Weights of a small GPT-style language model, trained from scratch on English Wikipedia.
Training: 126M tokens, 7667 steps.
Each number is 128 + 24 x the weight over its row's rms, rounded and kept within 0 to 255. Layers, rows and columns count from 0. Numbers have three digits each. The size before them is the row's rms in percent of the matrix's.

# layer 7 MLP down (transposed), 384x96, rms 0.0831, rows 145-178, columns 0-95
098:107125191137120129086107102153095131124121110110150155143150151126112138133146134142135127138119120165121186112168138104078141084123147168152163133107113157143106093119122160102111177144136142087090138155114097087123126113151135081098136109114116120117136102137167140107131129117179136116
099:144172182100116161133113142156128141117121127145151153117096135140124151133136164163107130127093106135083128115082122136119146133138133147137074172145085102103083136134147174128150124097151163165108108129115120116136124091151108088143091143142106157114124137097149127110103098156180134125
090:142123165082131118107146127128138135116126111156144121153122087115141169153105171134102129147138090076107125127098112105117127149129124102155136143149133164152176112130165117135161133130112144105193136084096105111111138101194184114105136106110137135143132102111089109132137156134144105146
096:124123122121102149137090153081157151129107115120137130110118100124085149118110163170164123126137130150110120140157083103114112125126093116137151161126173107130130140115098075138133162087131148165192112137085101108121113123127126161127149147147121123136125138155112177174098148103174119121
091:185111127142118109101140107125129170129151146160127167141098140126143117178099114118113094113143100133113160156107102141121120108139143103079091130145084111142129114088114152101122097145109119134132125144152097134179127125104180160112117114054156148121143112153119126129129150145120147172
114:122120124132077144170144119103134087124154104122108104128152097131164072135192132149113130176108161119101099147112126144117104148137135129097156061109159076157121115110131141159119142134135143140108142121149105145125115163125156145139103126133092118090136146089166105104113126115129144152
082:099131113131133109130088160141138130102101142152128119116165146133085160165137110082136148145119161149142146198092114131142128145124140117125148094123098137162121105135087121109139165065133097082111112153120115165164119155171107130151106104153120098129116135090118084117120136128143138110
093:117148134112051118190166152087123142090135115122097095149156170147159125138092115165154133137131110165132139120117099135153136115120143084150122143131118109108099098090094148144137092105147128153154129129101153140121168128143151127156123090101088131165132135127146110146139148137118160114
088:153103127117123105198174109116099103099102184141115100114132137128104178151097109130137151128151102130100136153139124114094129079142137120158145108095149126153093125148095117140108093130106158093146112106177137124130119167117134102115101124140132145143173120161084112161130138148126145139
092:118164103119132149133146112125133164143098132179148117180123141157137115166122123170133143137143105130130126075115103128103137127118110127144157108089110124108147142161151084123145128155097140138094143070100130126143151153194134125170122144080095109112102141107104114142150136074115116128
103:086118159121150101129160157135132142141124105095117148094153085177155151145102159119138153157109123133152120101123144113148146155143120112122125132135109124094137106133167126110121098176125157132076166127167102122121069109100114070103116164125157147129106172123112093132136152132104111142
109:117137119129136086115173164133125150163149115128164109141156098102123142144122138137128149124150130114152139101076141087099093145134140111125136117107132133142114074130176129082131114099106107119197103149138151092090093143140146131135123117146092158122136092123156149166125168138140081123
095:160119130140144155153158125102155110119101137083152139160137179121116108121120081100110109140143097148116089128131089075149180138149175157077124136126123139124133130154162122116097102156142154123159154126101156125127090145072102094128146148148114125130117127153117142098115136122118157097
099:116148144120163106122123077117158093129129114129137133106123136131099122093100089097112117113143160106111166126148134119174099136131149153112132117137084099127124161135155105130084105133098130135153130166131107087158119100174113086120163142147126107177158184133144122134118179152109105104
090:117141139133102194161150110131148138143126150108132162163091144082120128139109113166121124157114102142134123142110078127126132142098109124121087107093132143121107166129131096103100170137157141168161105109151123128147124136136135122097158076162128138167154125166100125151059123126125136126
088:081095162115134117138139106131132172102131149125121078131114154154129104155153143116130103144146149160122121130162155084173084098087132129109163136148145084116099106115141110145119079146117157107119105126117157110145119123141102166080141146132120114160090153096103140130181132145147145142
099:134122123151118135129122132107114147071146127125155100146170150165154181156094099174135138143129159130171123178149113091132126126114135094127159128091159122107142132140083134112132077090124124109127129095119167150156149133147103131154118120092135111190110129124151123134110084099129121115
092:137182133103095151146133115117137141089124119135188128121139087121124114138099128143095075137118151103142139124100182131172109095154110150079136128108115129131106146128106133116115120146150139162081093136153145119143113133184156168109159108134109079166133137136161108117149112117103122130
100:140111085203162149123123110186139131117168129086124163125124121142125126162080093119183106157106131158149086140153132108138092116106139131123110092129090127124158139129131144130167099139162117114140099103129157141108123122128129096132107112139122107094177116108164136131148131105128126158
094:151111139151108137140130131147118097124146120129093109166133140129146145123155131091105145104097091090158141098170147156125131129112155129122137103092132141125107146104149147137099121163145122153103154161086108077080082107115116149133145107132157189144138124164150126080157150144140098169
109:136150126133149095124100115135160146184140141177126138136160135127154077142147129132167141129169131095135090093101134101127163142152124119152071158124133114141171122148114123128127111097120124152144125087097136091140115146124160136137107139105085127085140167107164115129139108166089098103
086:136112143113152112106128107135157102101116129105106159127166118138142117140112127138103120093090153127161148177161088158124139131137155137101140124152111158166122145129096140151105123156125156131077111106048154138124125111096115122142128137055172157143141100132128169132119118142118115093
110:130110181141107136126170104146142128117106089143138153108136087131131135116114134161162120089160164082179137114118168147140097140137144128145136129117113140150112100135127115167178126101105173130138143134074120091129099093099145093148152132135104134120130160127110116114096176142127104088
104:095115060160102120121158150089135144111158118098150085152141077131082127133091123159130128116138118149143112140120121124168126139111100140129123138129094116120133147157136137125168074115106172133144171126125106112111138184118126156116114172124121110165130131136157138114092147119070123130
091:058138152121132137123155179124161139149141150072147149132110132128125146144127091136148145094090134139133051152125127136164130138113145168121123086097158091106148109113097145136103127115146106114134095120120151134084126155114129136133119129125150081142144147118114094140170130126133144177
095:187148144144128106145112111103162116132091163145115151141118147133123162094112118133109143160167141143164121137157096133135143098134114146128095123135112094129149143171161110132108107154160179105119167078144126104108099126114141102130048098143144116116119133158125099158098099134133135125
097:160139114074150120137169170121123116129181117120103142134132157097154148177093122116153127123159125118175118126137160122101089096128128095131109136140127155140129118088128124121131130140145127115187144107125133126108128154175075167077121091174115132096111111110113131114138109132165114148
097:102107130145139138116126074086109179150109154126156107139168093143125133103120162117109141200117120119113104111103128112128192138126153157128132124154136108124133131124164126110102133138148143094061141134126136111141137141077111163100120139118127113155102172127155150112139086136099130145
090:130102140183145142159168117141136122081125082120080122136160124127105136129120110086116103168081114128122123102097133123147124160127120098133175156102159173199101101096127131155153133087164138110135136112120146125129161124124149122117115115152118107104106136092121139112149124108140125170
108:125140120138127125113120080120097120180138145127140117126133168103134104137145140096155155081134093125162137141123114135190118157135121065090140162132131112125113153165089107141090135131107122143167157135105106155174109123140134103140149114162105126095091109087139099175119136130106138135
093:131136131105131143132142136135119151103113148151136146112114172165102130129103142115131089103131125103138110132088150161118131140184143057089110110167137118116111131150089127143138108123101172155111104162094134104106123159099169161131150130053151147131110150132121146126126134122107178120
087:090130111140126150143174091136117094093120186109120126137107120107135127149154113110098132155087139118130128127151147069132102132107157166128113138151131107149102144091106123119153134125164144107087104121084156143141101147138098122152144118142173158132107134146190136127172102167150138143
113:103139158095110134147111123150147119124120150106163114150126170149093105133132186123128105138111125121120106090136072124116172136112128150103118107122150125125148098156096141138093157153121106100123153092130126126131134137190155163114121122159125084102099075169112117117123158133086159099
100:133128133153083141102138141161112159116131152148108087154121131143112138148110162100114134120113111140129135158075096075110110165144114083154142125111099128123126113161157129115066082119126140111178106141116132092131144124151134156161114120133176114110151172141105156141140169144130096148
# layer 7 MLP up, 384x96, rms 0.0829, rows 146-179, columns 0-95
105:147116061102140123082148154156158114153114104155140149139130117100127104117173104107153107157141119079155140163144104155095147084103122160136141126130150130138180177128146102163141140135157100127134104093120109109104138131116138114110104147120134156102085163108102136117134169134123146142
096:128146092119111130126133110124108105149134136099118156104134152102145145123131095120130135101166163103209091151129130112154126143081129174157127112095106132121141167118146167141127150152114160117130152161159116163167151178127123158139143166103129172093098155133136133136095128155134139141
105:132103143174123140146162146119112161154104107130161109087154104112084116139186098103173135183112124121119131131125112107097094117147146139094131171132135127120104092123155129150133160117141105142109105159134145104095086143128121089116127110106119118100142106145120163125090076164129109152
093:138092081148159161116139165109126132142151129137102139122148132131131164105174080130154176143129135129135137106107126137125150139082114137151112093138157115155098122111151109084113146164086101105120117108137162173133172152135124144091129170155122162130150127116112148082105132090153155137
110:091104081123161105158136129147086162143136107132143111150115156095082143111147142096103158119145116119101133135109118137095078113101139161102118137119122140186105120095130107145102131157101103134142080153156147131081148142135103173133130145169117118108157116148138147160130129162104113161
085:130125158090170134086115121127153145143133110132107129144094097118203125126098154159138115132179126109124106084132136144159121116102105143170186113108151135125117135119142068131129132154103146163143129140171116120127137117118135112108101141116118150103166133130154187123181131140117110116
093:139108058122184133118090113117137127089097079124109130135140089107106150108119201162137098089118142125090128136115162164126115124146146096125115113145129138150104108097161100134119158113102134124145154115120148140127148127127137124073116116114166114101104088130148134114122135134082114138
087:154162104195143160083077124147125115148102053141148143141114137157151133129126146143123150152131149127089111166141184154152139150113168118101153149137116107127119121114177131090094139113130139136091111136125167152116124119131146110116123126142097131145102134126112133106113172162123151123
095:121152132125111114132106133114146154093126067111169129078146126098141131098123095071157178107110140154112129181162124109130099121133135127158135166180110140171094118113106125152107139113139119132163155138157135125093084120118130123102075153134128144137103117162100148127130116135142101124
108:145106157137099114118108127111096107102171152148111130138127092111111165125166109075115082105090146149137130148146152144124080093139185157131111128136148107141113089129124115126117151103117086130131076139104117120116161106172148149120140125128137142138082122170147170142093143124120153154
108:115164140166095128125158166122153065133107133104103146161132150125130154143147109154160142145114147195173121181118144162136100086117142112103137108115113106110130106128114107155148140141126103104119128126132119156138188139111107135108163138139117114131131102126130134138111124165134191171
099:119095133117076125116132115111138122089121151123147119110141096123081113081117125144124142156079141115149117118091131149098152112093122122148084103113134127129130088141103125158158164163145079147119093147117094141096171118120115114139105079163146164114123154172105130170130142128113117160
102:097125125108092151121131134133148112129147131161119066159149137168150086126133170107088106176105137169119112124129163107091132134132142152104104111115097180157132132101157138120113151131144135114178108112123115152125127139121157109135139134147183158103117071151120123153132137123129108181
100:163100108141139104088093153127131113152159104162141127113165128139096111151124144123144126098136134131130119109120156094102143128172127129105159102153097142156078146118100091126145102115097083135142111132137093161133095121103134180074092117113111124091107135128105156099159117141172151143
090:151153168117130113133131114107123119084142089109140141079148135100118101147103126151112150163159132113124118127117131112105159096117113171167111080142097118127149109143158120102126155162162113132121172108185107152150121148104108062137114140114113122106122093089141146115141129075155139137
098:113108101148159114147151149141081120167139098137143129147099107120124116147113178117124117089091117125099140113124134191137114128108148077143120163114112137135092161118145104155153092112142084149157145111125107152143177122089141114149094121128146133094106159147088152124128154136120176111
085:122098150145127088145174161126072161119111145096162132105091100172153140144102129112099162140127103138111154107144133111124123155106106114131109126138121101153170181127134132119137118133115118111183115169154104168092140119091129115172118163177138115100135150096121139111124139148102120134
099:111180187143113098155137103077136116174117104094161091115148084125115135127177145182140112133118113115121104150139136131118156112142128119117139127151093144132130104130107084113092184124116110137131122123144110148185112132114117154087131150093111131133125123098104163099124144134136107104
095:099165138114108142147134110102147104176146105129129138110113162161108132120145144149122178159113096169117108142144117136126103116151143169146097153105116105143109141150144124081128134137138139114097102124121135156153165095172151171114107145140108082109059129105131157155110086105143126152
104:108135159126135130120151166123101125144111144114159119159146177104140138074127107135161122130095112130119099108110128159099145125108081158084136118066110147142138118135144130120168098142120134081118148132149179168159108159149126103129111101164149142135158149128148149172147125118167164123
088:137153153167112124117144091124136088177130145140133125141125144125099116081130164158130109140166097124104094108153161104104132110124159122109069184142127144145157114103124137110142144117174112092179133116132115154158113153115158105128137119147110122087111133174131126094078144120110132153
108:116168102125132118090116133133108126114117084157133081093095141123139110099127122148118170157156174163109084098145104102115178116128135152126113159119108127128095174114154086132123099124111170125126100095118107112091118116124122109153111117150098121141154182081105158133127115134141139153
097:115125165156128079142117113148114179110150137147124115091094186098133122175125163081099100108133170115119126174117126123117121150103102121135166113110158099152109139098122083142130131109181141144122139119163095142150139133122131108118117132114132116102148179148126187147135145114126135129
094:141140147105144129111155098107131161156097134158108101148126144167163112099130113163141122121092124126109128126150137084125107142129142088110131139103068169124102081107115108120137125157120121148139089111168170150136141088131096150142174124125084129114127111143118176115102156147156077133
095:124172134132161101168109149087124154145139155126130119124110134114085138149122097167155131115157120160085135163122122117092109115126109115151142133150124101172142118157081107115117134106158064138123158141150143123150117143103077111154150123146142132112106207132116106130117119160102135146
096:148144141135126120138143115095113144110105163151162113117106179130131134139134137142128144150085165169100116147143134097127128098107154111096150147099127142129145161134123093141121125118108117128066093152128139140160156164131105137117103128112121126147112123144200176132181110185087153123
093:132118159117113183136129164150078145161120110144125148090131127156160132153114156134128140122099129179119175151108124098112159123120094116128127112109136136155164108101134112146122130112110094092138163107128104167162130080160131148121147118100100143147178080130092134129102167138152157123
092:122098135112134106115040141125146146143135137154160114132108088165129108133138107156106116127155146153114132153161151121197133128099097135112126094145081121116132094120140129122139164127135141173122138143132117152121134153148162087075129162099157122129154160119162134090109164127131131119
112:110139148139110152139138136133113112115115151091149090121151130102109106113157115169137169144115156117115094151148121158100099107110160145146149089106135100102179162098091136135135139168118156123084113173146132120127116130169154110099141082139144117155185143137101126097111126174136146106
097:127136144110119117138158148111113119145135122108128117150108104190168144139126126144110141138109111157088094147161148123156112115087118175104103133124121137156158120098102117114119120176110116131141103137139157161108122098132127104114105180145106136103158095108170103084113131102117051101
090:133128145160103135112125140119129130163140100135125089120121159097165108094124157099100097092127122134149155136151146166132137100099133139147083137122146139094118151127141165140091111143102128112088141111136080128128091113136172164111104180146147127102149143099071130138083163160105114150
106:112141150142134147122108164131151101136092134103073140127117108176134150108118138124154153117082149149148059113173142121117127124162147138111151138076169090141145129137102102166088125127122149148123149148132155134152127119109093104131122123150107117101107171154112161108118183146113148117
103:116152136161137112120164156148139121126109110124111124104111176087149155136116138109153144138105123093135086169156138163104148076134154152098149114144152132155130092130112148106125182126153072111109135115151102132148144093097152139110139153136089108115192105174151123127131121114103139123
103:141099170112154128136090155122111110148142157113148106091171149136134154102105131115119147146090115181130105131089092151132188137114084155150123130127098152095110154130126142181134172163120147144100106140157100112084115105168127124125116125107113151139115148093136097114106154114107135123